Weights of a small GPT-style language model, trained from scratch on English Wikipedia.
Architecture: rotary positions, untied embeddings.
Each number is 500 + 25 x the weight over its row's rms, rounded and kept within 0 to 999. Layers, rows and columns count from 0. Numbers have three digits each. The size before them is the row's rms in percent of the matrix's.

# layer 7 MLP down (transposed), 640x160, rms 0.148, rows 501-558, columns 80-159
100:461508495476476544468497477535510504487532521506463501513488503533507473485479536523472520505514470498538502519539486497502518518482518501530482527523496501518475514516477480528512556503498533518540461458521492513495469465556517486471509495
104:502487460483482479505487486474546498518494494498488507478501508480489494475535487476521545496479498524519450530512503542447444488527514500537504492494490504478500484495479516540481523497516466481488467574480527511513492500522547489494521492
103:544538490487498531489531501519494487523482456483507483500555483498484499496481525488497499450500472520453509541487494485491518543468535490504470510488498521504493514489525509466497462491501475519476419501486491499511469543491518485469428561
099:476562491497517518506466504540517462534493496504489476541499508550510466492518526500448480496527504475515495526499522466469496514458506453519490545502513486449487453484480513515477474523511497503497495513510516512514505524481507526497481492
097:529503514531516486458512511502516479467475523500477532503496488528511479478453494487464535462463502503494482548537536524510490505467476468526502513502552504464485470470469525474517474476490506528481521526501481483507492489494508499512485471
095:527540514499497500535493548538481506464495559501558491465477506521531524489496483545510498482455481490460517512504507488478505515494505481467491512508480507477492494467473549498488522467499468500495527542530509491502440508492535515452505454
108:511530513556481498527509481506503536536509492483523469484509505487539478513557475502488505533499500511491472523458549501490471475473434473518513530494494504508492505528490489541495504461499503493487495460467503488508511515499517518520516495
094:473483496450457513490496525501496534517491495463488505512505526502518467504496542533448540459463475517505513517500508475502549512481506523562491496517478512516493528517486488495497503472504495502500515491474477515533509451526535439507464497
101:508463479519495527474512531515484524457481527533518497489508515500496512491517450521524540510534468502524512468473578484536494488524502503487504479457505495533482540488478497533508469456502522501531492501491493447485497506531563465518456487
102:527497480531459506501507476520548515466451493507480482499502521492506518541509482533478515503492473506482504521508507462521523494483477477509527481480495509545516490476495476539485512488488530505545504482513522528495536470489512491530482472
094:486514492478508473536506482519500493489483526501533489532521503566540483472476495470551532584503481505527467506518545490505445530498521482536522514479503572535501511488523521494488532474485495484489477518519510499492490462515493508520486484
100:485491471506543479486492489458507506482488523512510535502523490464462492481501485484488541519509474519537482534432534513513490491483447519479482479488488488496478523519502505468474495515505511510485468522524491499451503491527507474524484502
101:541538504484490521488530516474500498501505439472519503512482502503523502507522474490500487511519460511490461519488500511528531500494517479518493530487494512435427512447464501524487498487474465506474525531477475495468490488475567468492502521
108:521508500494543540471487515522499544500482490499489502514480468526506513480547451507489447485518518463510469469557512490527488490504536523520512490517476505478483468517511486472502518480469506499488544440512457491495482504530509499507514476
104:504491465457486460444506517557488435499523476469515510505502482506507477522520483521549507478469484496516486512535450514540524469520495439443509489489507507508463526520505488536525487519490498512547523477507537546518485508479531499462503530
092:497494481526535501498518540487510499485477535468511503492471497524528513531489513471516545494518496506515506509529522501499518515503513494521537533488515522479492501469574467466492507492500467490542502493491461481518499492495484446527510528
102:464487467432497499494519507497530512485514502489505509477521519499479487523502482514507501470528530534527507547477520519489519488498525504463557454475471458554544503484473543499523499491496462498504460538521494481550530461514523486512513480
105:511529479478474517491507541461503512523493429523517459503500538486494452495497492507458520541498511503530521537453490495505510495488492509474496487482526450507516474488490469539490500484487494549478514562555504528467522456484471482477497462
100:487468458451515503506493503534489510525516511558511469531548504461502509483488515469465500485516510509461445533521523511527505508515545517503495487501488468489503455508513487515477521490483488504511515471518487497501525525488485524514533499
097:539482497514503494460460509488511444479489526501507489492497479524489533481493535497532475493480480542506490479488509513482523517519527511516534457479505533463488496512495506504475504541478528489473516531545510488558498485504468499466489481
105:528527495517483478518491493483513523527515495536495489520484514496498515508544569537460461493484499465551516486497515490503500434477495479492499505490506501490488485493495492480462502535473480490518476428514505492532551482491514476494521491
103:498457527523500525473502493495491515493468470511554497463516484518513468488492507521526498537577482516468508452518520499522478481489471534523502474518544490484459486524519502523513507441537489507511508528501496480493448504490515511497466521
095:478540491492540531493494486526493476499550515496526504480467508492504502503507540511470539532505513520495506497504506534490470485438446523466495525537492476459477471478499491513524482458550516501492476482515513513506524487512472539477471495
100:489491483436488445507497491466521483486483520515483541505532468519521509499506495466542463504468506458492502463503430500495487495501487491502510486520466499526517489525501517523500572536487483462523568536499503495524518500550524520527499515
108:493455445477478491513485508546452526504481531473505454467448503516425523493496489505470496503477514513482491512511487523542494530485466521465434516530521486520470486495518511489519473486486496506486491506427492501484535487520519494499468513
105:513533499450500511455455513523471517534533493506486524492527545499513455504551480505486470555485528466488497483506480525488522457479488495466489491547484492508504495502509477545525513502489495549492513466473526527499479520517516459483489426
100:482475495503526522497504455482509561502491476455522525523487495511461514513492493467471488536502532484511498514470499469469485478462504495495568513437536494506444482533513457533509491495501502478504538575477511482516546490509497508502530504
100:528448517518518520514522508505557525495444474505520491541535492488482487474512508492491467498473480498487483459529481505475452501500543495485583500476506520513470493522479526489500518462495498526505473525470470502510495516489509456550505494
097:527477484499511483464480505509468458471519477520536546495500497545461489516457487492530471485508502501515501482506495488550476521513505523552512451473518516493483506506469510480517452474474512534519544511508519465547445477506548495519482499
095:521519500508528452485469533509476541519508469485440497486513534495502557482507545503519464504509506498468489523478493502515468536440496500493467497499480502512487460486519504480518449520511510496495476522547440552491488484513484541498497502
108:495486481452493482487497450514504455522526501508514491491533513497502514495490515488498518479488478539498491460524540504540528479483489531469495483508527532525515515495528512511511539472474490536565546506506517506481448502529498561488531456
100:518512515476464481438520539478498545507532492459495556515480470496479480476528515518494498543485521492534479537483462491494524500492529510470503447513499506492498507511515487521526459503520494517493479509508455561509518463531511458518515509
099:492469552471533496465492472490472499516514493509476547519535516482530514510516465492504498543523488543494520536501520504485496532493533503510473458509459495497476514502505458495538524490487523491476484476514476513475527521450503552496494506
099:510520516486451466515493526501488534562488511492519492535505511521480505531509509556475492502486485477451471483537543524510513503469486478504515496530474547521483490482526532505500508471497480480483527500534482490490477483475516509508492533
103:513456482455531485500471487486487532497474545502454541480504513485504460463498467449580504473494483519482528481529496476495488497526556456501470497520517510496488488479507496480531527506550524502523506506459487524460491496466489507469517455
102:494509488471508471507466500536511492541513538495504508472502524491505470529501477456514525516487475483439467506522509469499492471516526475495536489463534497510511537466561506470504505488480446451484490534463469507497471545503486445480494485
101:506513497472479507480518481512489510486489516551488474518453490515499462504542480547473455517492469535468494454503491517511538541486545515471503537516484491490494556524494515491474520488471503527536534476531535500493480504482531509519481519
100:502503520527467451489485470516536512452457460518548474490520539481501488455494477455504488475488497478513518494464473484470507486542492456457470507521493537483505537515490531500487520451522542478485482497517511510509463461532513517496513478
101:487508452571529537480506502496536464473529491514550444525485516502529501548485457444547522513484467514459506510462483484513459507491518500473525470485539505498527504523515505491504542503525504503528509508512513510495517497491489471529521503
116:500493485476530499497485473509478518520490423499443524489537513509493532519485491458520506474517502499437562495517484485491513543475477537489491515530508466524469505480450494505489476467499530498489513486490507503531551485517538501508495425
108:469512546461472510508517506495538483550491517480480495577507470465515477507529532494470523427498508520503525511522512447540497492480502483501549525467529526495490472523504460486476439510455497505502531521514510480474511511464491533500521503
100:520524536526502493528495529526510537514522530507518441469488501510507506495479550455475498505468534531529480491473508468461515489526479483534503457484524473524536508503482499504491519516520487526534497514518495487506488521545536558516520492
099:541537512517510494498474439478465493508479514548500489518530478465466455528506510482504524503497506521471482484516487508477501470510527531506500480509508573445527507502494517530501512468510546474496487505501510503479502507484523483496501503
105:498504525465507484454500499515480485487511486502513560516492491536433468484513488490522470503523497475517509498523499524509518462511481527482519496525488522507464469552470512473504489469519498487479513511475511514472488504459536525467479519
096:496541506505516467522528451474503529540506482500503443492488511503482556513547486457550489522490503501476513499523525494546535518482516479502520516548508485503495458477560503537474473496515498453478522487484503500516488483487466523505517508
101:490487469535504531490532492510494483499492526517476483469498460523493512510510484495507487471490519510469477524507494471475511502509522460507496448486516491483541501511556467507524505479495528492550477473466489477430474488507492500509517484
105:510510528488501489485529508471529519528517498492493494481552535507480543486492484502458459497522498503518469501527463492501445520509471504471500473472509516491527554527491463492496515527494492502491474477465489508459534554540513508490496517
098:490536531551488520492480516516510481511512484464535491520510472507458505530507474505496468497470535490511490446495508492503482501521495493541495511546449475459499487483472515492541494506485552511504496553493510489513538497530515502493506556
105:506483509493521523536505479468513507488470463535531495441518473513493484525497489525475487474517519510515475528485503545503429504517484509453465503537561486520494510531472459467455530496503513449511449473536504498517478510483523508488519469
101:514464505459516490458540469496537536499523467493514510499519481465502503549486467449517498512493508481493564502491477521498471478494532474484438461540457503476482522502494511504494497477514504496490552509500446514509543523532467515521530513
103:469507482479525492507531558532494496524484471464513510478490479497544508461510497481443498509485524485471476532492521511499482503561552495539498480526517495500507497520498526500508494525535509505527504513552542489509541473497555552476548487
097:483498514473486492486511509491502517484532491496533516501495484487497466494514547486505502470495494511465476507513548521523472533465517514494541494463560492532544487465470516534505491531549494508508463501462509483512493502500516494461476503
098:492513472537500524476498470516536481493498542500507501518487525497512496495524530516530492465476466480496477504524508500532531539537522489502500534515525452500466487529543553488477460534536480520476516469500480514448516529465480522539482491
098:504480521477502514517478523484500496525545512508453502519471565515504504455536496489492529520486493488513525489479508497513495451484423509497472485525458484505503480494481467465497485455469514541502555522518494514468448503482486486520443516
100:503498471486499499477502482486503492432528522494489499429526532515519509503474494477504474492551539510481488502484483457510533508563494464471485495528528494509488519538490466528538497468508508485484490509489575499513493505517542441493464463
095:533464513506493515527498482491493539519483493483514476521537478500553530492504504504494456511509512533457497489501539517455503501476483531507490485494489504514539542500482544544501552533498486489487482568488556488512497528523490488533487471
106:488488464514513521516438501486485465507494495465507494464485479444512534521546543517530517519499470469549516533505517487492493546489485490470501499544512520546500447501449514502508525532490508536475495482506475521489512496539506481474555508
102:523496478477514570481503464560491475469496475508515438493506545510486526526524495505506514525446524496541466493559462499492474535494502479464549460529521503482524513458467493525481497536536538544497517480506494518475487484522518541481480493
# layer 7 MLP gate, 640x160, rms 0.169, rows 502-559, columns 80-159
099:515506517490460502479499553472476508528537517509514505491515540471499463482493508515519450507525504470504489507485505519534509520479514494465483535455547532504542512519541476537520508537469501504481494533487477502483548505507492554539498510
106:507515471488478519491486512477455457533493468515517499502539478530510524506519472482578469533535488472479503488543517530503502535490494461511498491496516503496554470510477484521483483474454497513544489517535518550497500487481533471469498495
101:479485522486473529485533512514473488507559513510491514521486477516484496496486507504548503510492490524543488495461493532541532508543504523531504504505483515503533488474537488491512479519500514526496495532516529495468486576514511498473493506
092:501510502488493485511510505475533552522484504484435483552504489498517520502501523538514533472512467517518506491472510487491498486512457499497491524487471525480504506528517488492488483528503484511469486445531522493486498504489505506472481519
088:475502504551463501475497482524518477491488512522479506473509493504461526496521484485501508503480510508494496452523488501516484510501494554538508526480541500540467525531577544450524496479504493486539490488527495461497517469456523473486500486
109:520540482540521512509507444494485495522470445495475500545433513514503506475474517515508501512515463491520500493493514472530502479504519533511469450492491498506494552544500463469471516470494454474479500534469502486455505527534525472521523514
107:516509513497510418479523489505474556503478563498476527517506495514417486497537537510478515479478473511492508468474459515505499488477532483501497521529493506513513524460500512483544505512514481536523513496494507495510521477495538493547524525
098:531459475497489546503485483486509514479502514496494517502484515518508568552522546450480531516471514519510489493528487518533492505499527482516488510525495504509460507477508508489516546486480504465511490499490518508476508494506565481538490515
105:462516476480529508483446523488484494517499493506535524545559492472522493508507495470532455521524481487527483487505485582536453525527511490511453485452457463498477478523511528512526498495483508464477496512503512521542504546465488498471523526
098:482439511540503498529507497517511522504456497438473501483513526512483463484487489491536515504492531513553472526487497499503523494530537533535523519477481535490510511489518449465518523469489464504451491518512525504524505526460521508437487507
091:482530527462492523491490478488456503517487475514496489480511528454547488554471509514518488482518445518481491526512486502504507535499463498479550492490487455474513479506460524467526519502466532495487494504543545458524521500521470481459511493
093:515506523523488497575526485556536512481504476483481497545478498459456490484490491479523492491478500515520529514502505521465484492473488482501492528470489496483542497486475507521510514506515513468531467544488523519532467473497514484516488525
096:442526469526473513491514473506482517518486459467521441506510531483517497494546487537507497475518486523487508502517487487504531471489520565489465496504494506450483496526525505475540514496499489515477482481507489543469531486457509463477521483
111:533512491527498537521486536536496540497471444510515460517528475548518454478510456493499457528489482523492497452459493560521528521501483472497514518511483519526460508480513441508485495508515506527529514465486502485506505525467503453460473480
095:521501538494502518470507573461469481479509489438516497501497522490475531495519502517524518523472450444530520516514515490498499509548488487485505493494491526509522503471489510496500498491508554452477521481496463499479486537516520521491487480
098:468529504472473484471502496508487453496495520490508486487523494498538482500492474500510537571494495460446481482508560521484471478486518549493480523515524532480507451533493527467485503467476502502494424487499520499497498483505497481512513502
104:487525523506526508495509485493489540476517527528438498505472468475518546515508501506482489506487503512474479521500480494487508502526519497512506485498484446505477467572522521458449469510495482493508471537501504489472499524517523535514502480
103:485512492502468545475504515465517486493482485459478479525551535483500496490499495496480495518555517494482509516469513463479491499525482518468493528479521538522498478483489498519528523474449516512514497544457467485496529536469506505492478490
104:486470505504495494527517509535491553504536500516506485494502478513527497526498514497492509454465501474498513488467484522472474484478453476461473494467484512476545521475475472503506482498508495508503472507495473505479490499488490482523500488
102:541514556523527470520508492491510504516494475523511448465571487505545504523481501510557468525507529516542462495498488483503512498545494521511497495444504500501486482520510527508501498513518502530431490470469483533542516508524525509506467540
098:476481510508468455527506480483505521479507505519485529487450440510471531471547514535505481514481511543497532523529510528525446487532498501510487473515476503583499504462479530500532487552454508500520511501486463501489485527530535516508496437
097:499497491500478490476494552458522502481492484475468477494504482480510480494485498512529454471508475491461486503478522457472448446512512500488518511464484522515522495522513518522488508538426487486503469501490474478512437528520505519492539514
103:448495478481529509468518527489511490553516524507474466486504506482503529491522515511467488523486518488501495507493523453498486502482492541485472523441554483485555491520489568496499514445464520508472533538477526517531512530462520516451495507
108:507492498496482507474469523538507504488448503520491496489522489483496460474525476515523489535479471492510477478469498443515494496521508479510507521471483527523526527530501514505545486478487460488520473522464504538504436528515504521501475479
099:528496542492545514469457478509487514470494475486515471521502495465448519504483488483430497500507540552509514508461510550480527463455473496477456532510540485505505514511502521510494444532505529488507500515503504511509492521507502491494486521
102:497506511481540523456493476477466514476475510453464502489521493501492516471512506507513492514497519493507476501503469469520484500458521496530518499466493504481471503505479447465535556448494502470505478504502472511481467491484505515522507539
098:468481495448521507476458562476507546499474485505509470504525487455514501506547507499475549509476522495547511487469564518502504481469479525460461532508502504495493473504468475515492476488513535489528498488538539538471552535461508485481480528
100:554502486513507509454494518510487471485516554528494531480500498487501477478552460498527492530514488503508512530516482449489500500523507537505516493495548550501462490503501488449482488510504487489466507474476487491541512504498513510484489516
108:495526529500499456504532519488505491489479483474527571475485510501495490505497516532531561485498505520521463447520499517532556481542502531529517515482499500501468494510507520469546488517488499504552500514531517502485498544508504512547492499
106:504518519524510533500499549481488510514468531485488453490464475473484439486462532491492525491546505509495556528509462512499531490513501472489506476474463497469498489506474519510506534447521488539500505488475507476547471515516521517497448469
102:484477480559520507467498464534491499489496494524510469531491482475542495505479495505481511483490487500492537457536513482545467500511492473493482545518475551505524505542491534477508543504479542524468534500498497505471452503486484519476510487
094:509559437524521490506533506519512484504509509523493500459507523491502491480512523490505475464555535499494463485491504479480511496483487529514467458518512534494482489476500499505505498499489508497538477470501464547466504469462514486524514487
110:538521493487530509480518463510524495458528483476497484513509498469494543496471536489497490516505503533504530511460483457515492532476465493513472504484543494501518493544531497526527522515491500467487453481467552533510461485472522508503487472
094:540555513516495473514486487518490484476483481513515497512563465461462553527480509528433502485454493510526506519553509510531503469484472515478491518466512527478531524506501489531506504493482478496478476497539502540510497492503512487528463510
093:556489504496520485524472488512552500452502506510539496521481513469503538494511505442475505505522503508447494496505510489493520496524483506548535492524457488575470461456491508483495505493491533479499480470509514501522471489506527499503533505
097:459489499504540508546520512530464483474479552488511484505494526511540529499469526495534520475432517533520496438555500485521507496530538490480476525501520466494488534492486532469539472502482509513460474514520498492513502460520505461486545498
096:558502516485506487516476493496524469475526478492485466469505506544473492532503469493467492481485485545491518485462493522473544500465488488513535456570482435493513492479520556493476489522508521510495495500478483500468523520478481513531550489
106:460491502522504509569497483463500516541517486508505505505523478493511492506523480500486493449512515481510484515525503498501504527504471535500489511485489525474529524502514488462516505513458488467503548502547545516494490489521488499513495515
133:469516490526465541523499526501500474517519463523549496550511491483483510509534513505493510499466499446545476453503483494511533532481486484558501513490493544527544519484519470490532449504474465520476487484543501496490493505524514497539504544
111:518492515537521469519499474522455520492495506473539475526518480507460456523483531493472441506480513515521495464498534512494481529518524496499494473525530505533508518443478474505501548515510499511493460515508477538468553541512509480528525512
100:522507515521490479531529525526516516507494447511505471497520511462488505486492493491504480474480471524514519514477522493511526474478495504503487433489529507526459453480500510512556578485506500468550495498498517451552507487513511483454464502
097:482496527528497519552501456507446509529450484494475518465494543524496482546508475491486469511454500561542558517454487492536475496506505479517507494529544516516503517523535488470522503541504507503512468509464501544490485488519498501518513526
103:470492497517510525492530491477458510572540562548463486512470492495522509512488519502499464484476527493489521455486492476509520479525491469496499494485525507505470481513490510485442489493527521508523523503486466483461508483508482497521479534
098:491575511485534490533524511448535523489463519511517418456495462499475481475520460494499511508464511478481493534508496530532523465492517474508503507541506510477499500498522543526497445472495513485485485484524504529472474484505440479536492497
099:503485522525493520500492503550542503506456520501474474493514491498476501511465524510498494501495539477507503504510533523521542514467506529513524519501468526480489540511485527492512487502495513532451484542492435509521496497509447486528532483
099:534522492529533558504513495539483504509471491528488437521504429523531503520507506519505514525492507487451528489509501505514541517492474503534502534489530540491521448495500503508508452516474533490498540527505488520527459492520523461501505509
098:456494468543529515535537489492498517512495488479505472513508493460515516488520550542482529518502489497485529524532485521482504492501496476502497549564489507541509442525492518467474483512498530521486487518544486490499524509537431495511494516
099:484510515474485493498498496440518484495520459544511482534513481511537493544506537508505509509448504499504471505483495526498478509511483527503493470484471479496469582503444489549526430433482503520475524477487512489543549523514457478510488512
097:509509519464456480497510510523516511512511428505523467517506496475517472501507498491483484514500496535484432537506500463494488566463502481529474498496473509485516477539526479526500488508480504495526490469477490468497540540552531504486469501
103:488542500501531499528474472497529467511497492504505507516493431526489468543497501473487462484528507502464489528507485465543541513500464471463467505515528496488509477505526495483407471504514491510497504481507491518477451449467514490509527539
100:512495501504491501500499540518492482504434489485507516527509499495465486522512475485501493491534450525467494478489499525524539508545479482482498456525477510516470503485504499488483515458504517496482486549502468533499500467443492457537543535
095:501512564507508538513568532457483552516507499498473509439518501515480471521468488452493503453497560502540513466486482485529480480497472456510484496526457525492486474475499458515518508484471508498469485488491490473511517493511500518471533526
102:492518486508512524473489484507503482511464515541482512480530535487514468536520485512538479458519507528518505538540498478506540549498502505508506496493557481515531512529569501512524479500520493558495545478512523482520505487522530484514522496
101:495468506495515495492470502497536487500475453515492446508511501529466541554535483541520519526463505485484516458499507482517470521483490530533519497515455550464539514492492492479470561529538517552522533499537514472495511496551521511515531503
093:507467522494506531513510505454501481475476513526534472507524506504482507530520479510446512503486492464505550501545506496471510452498484492493532523534494497517490480480503523507508453523496519447486504462527486537480490473483493448499489508
101:466516499493535537485481494512501496543455508528530508493461513483531494537522531480506511518507478450477492568446512476483514479532456495503512529538489531531513495509516503472510498501500478500512494460473512505537513515525456508535536520
094:439498488511484454480501500550495502495479447468483542522480484475507555480474482473472556517512525520525505516495518505496499483496503509522498533504547506555498487527485515497494529472497458488494536524509468484491495490486552492529501494
094:527536495503520539507529497453449534484499498513547471536500518459456493499532482483532500525505512507495498500489511502494538494504492517534491463515491501491451524566476474465514509527520512534512486530488478479524492499532467537527474458
# layer 7 MLP up, 640x160, rms 0.164, rows 502-558, columns 80-159
106:534485489475550483508520479528456495481502500489492464490513508498476507504490433491479488498496522491475505594522521462495530494489498502466478493525515490561509509521534486469493492496489520524538489477518475433489516486508491526526502519
106:507468502515522481474518512511493538467483448540491451458472471520485497524532460504498471468501517509479482466518523501523471473479553497481505495485540520469503511469514523491473543522507544486470494450465510509525466497491522533501523499
094:461531550521500520465540520511535508545552493488493469465497480484531529506479488493543484495470494495489517505498495513470517489475489547539500545512500483488502455487468537509515517525543504528482499506465482494501480581450489542467511487
090:522493547426482507524497528465513471507491518459495490532512516505496465495516512525499529498517467505518503497488493482489503488508490504506492504456499517497528548483477473479495493511544471483497515491493526492518512475500517502504456443
090:458482491510483543506477500493530496510464482523495464492525490518517511479530501513450491509499541497488563492491464477485495501478502529507492516512501544521525504493495520510471472493501519505525540524490469495507515459491494492474497507
107:480490483481474525512485464514494499494516471471463530549469510500521524484442505501567518530540457481517424496478515503479527512528472482526506519521473473528462489524480514524494472486471483485493452517514486505504528478507491512532540468
103:500471486459504531475500497466512481528513493473499515464499516490566504498510433496514508508553529513543502497476512480529526471494522531501502507497487500504475511505521523544480483497469536495470484523479524511492520508547498532476524494
098:479477471497504475503542481540519486487482461487476507499489491531525487447513530437501468531489467507461476518515499494519489470502518501508473493575517461507461504466526477545486537520497500527504517463471511510465493494504490479485505465
107:479484507472502509476501477481476556490579496472546533512527513503504543508510515497502530446482497474515532517498477480515495493532481513523489492490465501463484571523497476516483470494496505501498509549495520475500438523476451536497480515
099:496471514501456527447481462472500469565523496543519501552524494508499538542475472534501498523490518497504478489534537478477515506511544503490522506498508522478481497484489467512526476492508472486522504531464510547530494499503487512474514493
096:473511463481493498528506528458483540492479497516506550507473500476510444526469500524501537562542471489508504571491517530491459494526494495522527520537543502480476480508495524503492478525521529523471519468500499464502505492514485490508477495
104:470514463471497476466520466480519489517474489552501509477503485563491502450541519506505475509512498496474471494524541495541494500505470461483480492494534493515520493487471473502528461463526518486495500500501439513477524524467484476509500510
106:538499491472470527481480484503513460537510514487517503497501467526452500480496496494509483463466527471475495511528517540503494524511503454478464487488521512525543501461490470517470479491520499492512490565492512474502491497522454522540477491
106:515497494464483484521492512498508537491492499459482521515506465521517497464557452499489464545496492533459503461493504531494465481502537502484519469485493503565461491509511487517512491536460444483484544487495534470493485489502560517456495461
091:493510492555552513551498498452497474478510506489534475499499486525532470473494461501461523525483505468487542509518512509475508465537489512544515528521472501498538504479520502511520484520512536552475493517496468521526507484543488484488486542
102:506519506496495518535508496488484528518466482483513511452524519493519516530489490473497517471540555528549512501452499500476506493487474477538487520504465474513482488453517503516484534515497468526502535517559556502524494470479504474516474502
102:467513499500514506516533484534489425519469529494494469492464491459473441514492484524508491470546496553516482513488482458486512498533530489517485470509536525463509516519509474482505492456521535467526503545539518472477491489491469490518495511
104:529484464526470486466497510484506489432518469468490508502533474482500543497513478530565467515512486477552499495512537492514494514488486514518483500444496497513477473511476499469530496537484534423483519479492461525507499515489539505510513515
090:513512524498456463512518507465501516488525522514459508535485536457510486537467492533457511489487495480482510510475472532450500469466463468483499528508493534519518557502508536436517492469506477500557536497517538483449483456502525496456509533
105:476516473522480475490503522546518523493513443518491511506489568496460518490486552510508530504490475503530541498498528525451505525486497503486510518514555527493481523497454456477520474504501478531536500525502475539482520499485470500528470510
102:502515524530501496495530531486498493482527497475508489500532506505513467476481492487527510545464507503507512491530483478512485490479519512508493496536517507457483527509524515507520540459516519518494562471521506568479465492514489546478518475
096:495468502524463462525448502512512464492475498514502455478522454454533478479478546518506465480505506478483495530468476461461486440511542530486484483509482506496516523549498480529494506490482482465511501522494511503559497535473452513483499532
103:511483482520517483468514499532518491486514503534538496499501496452476519529522539465498482485510533526542511484524496535517487480433471522486525478474506501503478481486492444490483493498492515509492459529515470474462541498518483496531498472
108:513485511550484517469512521542500510529526514498500492469524519411488480480538505498504490469503501454474478526466514496492505505504494495504508532486456543501563518499517483483544477501494488475535490496506486498489487488493488532498509471
109:481464501497462496548518530494476508498489489488478497502524554523485514465477509505547491467553478496517495551505534483503470511551476506518535466498460496508494539485471470474501550470501505469504552483526552473494527516490422521477501533
103:485504458482496490515522467492509473522519468514530472454502512478489511499489486479486517528506527514463487505529545563520502478548470465522521491495500480517508508507528478472498509516503527533522514519544548515509522490524464487500504538
098:467467511506469445493519495508480445494527452535469519491498484475486524508521472506530555500480486456475510520507471480471485530558513478548512483482498491469474495481461536449502488489492483556496522545481457491447541517524521522451520485
096:514528491487510516526461497501463485487540510502482515556477502516458516495496542555471476501528492503480508482512467512497475463513542458508557513489485494496512497477509499534478533487524501480515531482461426520529492510485521527507482522
105:468466504520496499482501497494467535516507501514493497534449502490466513474511501486475499468460473508488557557482551499529514525483483480504439503494532489467504518543519493512486502525515512500509501549476487473500525512514520535498491471
105:489540502520492527464483506480477486475529522523522528484473475502522536510505506466480499525539507549495475484487506513521493516495479473506516540491569524502502511499494543500499519502466486486493510487440461513485537493513487507508525532
097:473508452515486500512498446498458476448493516500500448511488524464499501551490500542479519507564470505519486476485508500505488483556495481476484501476469502464492536552524480506543523502492532494475520485507500481481453522485457544478537512
095:521499444528510502483529450515529511488518502451528528447534515500518454488502514473513522505533475514527493499475521471480498480469492506536461449488517481471507480484539534538508503489508468522515512475508488492501483480441459511484495527
111:518519524476507533463537445521485524454497519520469509483528491516536473483515545498508510548482496527519451496457486518506448504483471513509502489484537504497471487529504465515507523549516497509476504488479515526484527472477501505536500458
102:497504495520464456481488463489459475462495507495426482466544510469481469538469478518515535482503478481519504504520466532490505478493548489424478499508508500477515505528498509512467495475530479493513506491508518481513503497491488493513499520
091:542476489492493461504517488518529479515475566548506516538460499483511494543532460428492534524494486520402497500478482488467471492508502494528524475491505508517495501482534548506487494467452509456506512506499491472493472496474513512511495497
099:514521523490500456493479451488524483539452461488497508431472505498514511513519513460479502521525542463500514570455510482505514543508483533478494484499532556537509483466498519493476507523512511517547475479510459492466478485506478556475510505
100:488549496481502499497487475502500515506478504487466502513466538494512538484552467485494479514535547483504498466501495497512521501531467492488500536503477519454515496441484508434493506532482506526517502461524509510502481503467495489501520547
098:491529488498464489531472508487492462482507510526490523472500476498455508463483478515458464475479539507489469501546507539504518497541518518463491525484512517524450508475465529527484490543529520484505524477480515516497483505502508524512503482
181:505467511454511473468522474484473532494513505487432473458513530527513494498466474484544475474537501513445521492502496481434486482497518519476498497545524463512465468487476506516480527478544528483529511485485482482512519481497508506478503434
107:529458503515505485509477538460500478478450508466469480497456478483501516471539507510491509497494482532506533551483443497501516475469508492465515508489530485497500498498490522534481499430471498486495507538466496477525498452493512504519482470
094:488528505506525511513469500470492514503505502524527549517486457516522481523491464494488483498472553493474480526467519517474505518519502482516479517481470494473521512517521473480462478525512471526484494491498512543495481495517534524510510505
098:481484493546554507487519486558480508518488512485520477524511528538539510462510505530496520482487541510537534538493461497489524511516512491491509452513503483455502477503476495498487490505497464479485531492516485466500504501506490505512501474
103:485500513490472514504528511516460505492538548551508503514510519467483472463507484528513486492513491462466500516496546514556484556538517501490484460491517511484503433532481512498489481504528512466535502508484439468516524521451517549492448499
095:504502531495491511523514472477508493490456547528534527511524474474488502535498524532484538489522481518503473456469529526498504498500480495521465512526458478533572526517551483514436477505502487493495482516507476451524504540500488474484501463
100:544520496493487494546527471524521506523470484507518470517505484523478511531532474526510526498526513532512507521466520476494525494495474505530484538535502522533484523501515510494487489543502473538504484500524452500484491508553496488482518511
103:518475494486457537477477468530509543522502490491485532495512506454487522547512467441515483527503462496504500419452458483482480483525526500457496497533497485481507476513485491495512512484489518509508477533486545501532536538550495524490458531
101:475468509514505502482487474479504472504534514482519495536512503525510496523503517499523519493530524495521510421475426481495480475523496481490529497531525525503462486510453480464535485468509483464489476505524478568498534539517522484469485493
104:463511511488497542534464428496512511463482547522505512474507536483480454508509527493509500495509498530495469534501506508495480506520487520497551468511508492520514533531503537506510533474510516440550478497468464520539471513491527525544483465
100:459497502500493512496485542509508460494532496464482531513474501499482472522515492512543486565534498517488519463478490534477476425500486522557514502481465532453494530487482528501498511525502542570489489509518519510499525511454470498489459508
106:532500513471511472504520499453556505541487485544514536484516502514469505477505473464528481501513503477498536485464504498561483508504465471465549472521438470506487483492514530519468515473469488487515514486540518500501496514489486478485482514
098:511522526535503451532500508498499516540532527523465484477506510507462490478470477485507463503530473515497496456533456507488488553539444522494475491501475511484523493523517492524482473501484516518468451467538542507463480531502478536506542478
090:478476504529527528517526506503489499475535507511483508484495539537453486491505487439479513500508502484559536473484501496507474509491465481503491476539518479479502484484492483502513557480522571498503481504474500456454505536513509509469524525
095:513488490498499540476461514524514462512531489473516508535511515475494512506516484524553495511525498496522477485466490518540462487500480532474470480507508534493493555536552493507506536494482513503487528490529503517449472505444551495500498483
099:535541486493497537490517473492500485462504528489514496462501530511480499539513534523497503489482474518460470468526529463569529505438454500482522486517507532460480513497458486502490547493509537501493474498515513480461493482519534460531499472
090:494492518507456494540504542471481489503503494522537452472555496509505518516478481488473472518470488522539520482511527487520518519525517496460508488533515491483510504484464501521525451503543499461470483517476525492506555510504465457513463491
104:507460487490437507494488505509448517480484499492455464493487486520492522515480502524484509483498501514502524490507521499489529505487531460540475482469505445443486482485552501557533522484512499507527505538521465489489508495511495518476493507
101:506526445506527496520493503468474532509460491495489535547540441498489536498516506508488516492535530514494496504499503486506528475509495484512479501458500499481510488534543529519508553486518481434485505532487491468490493522459546486479502514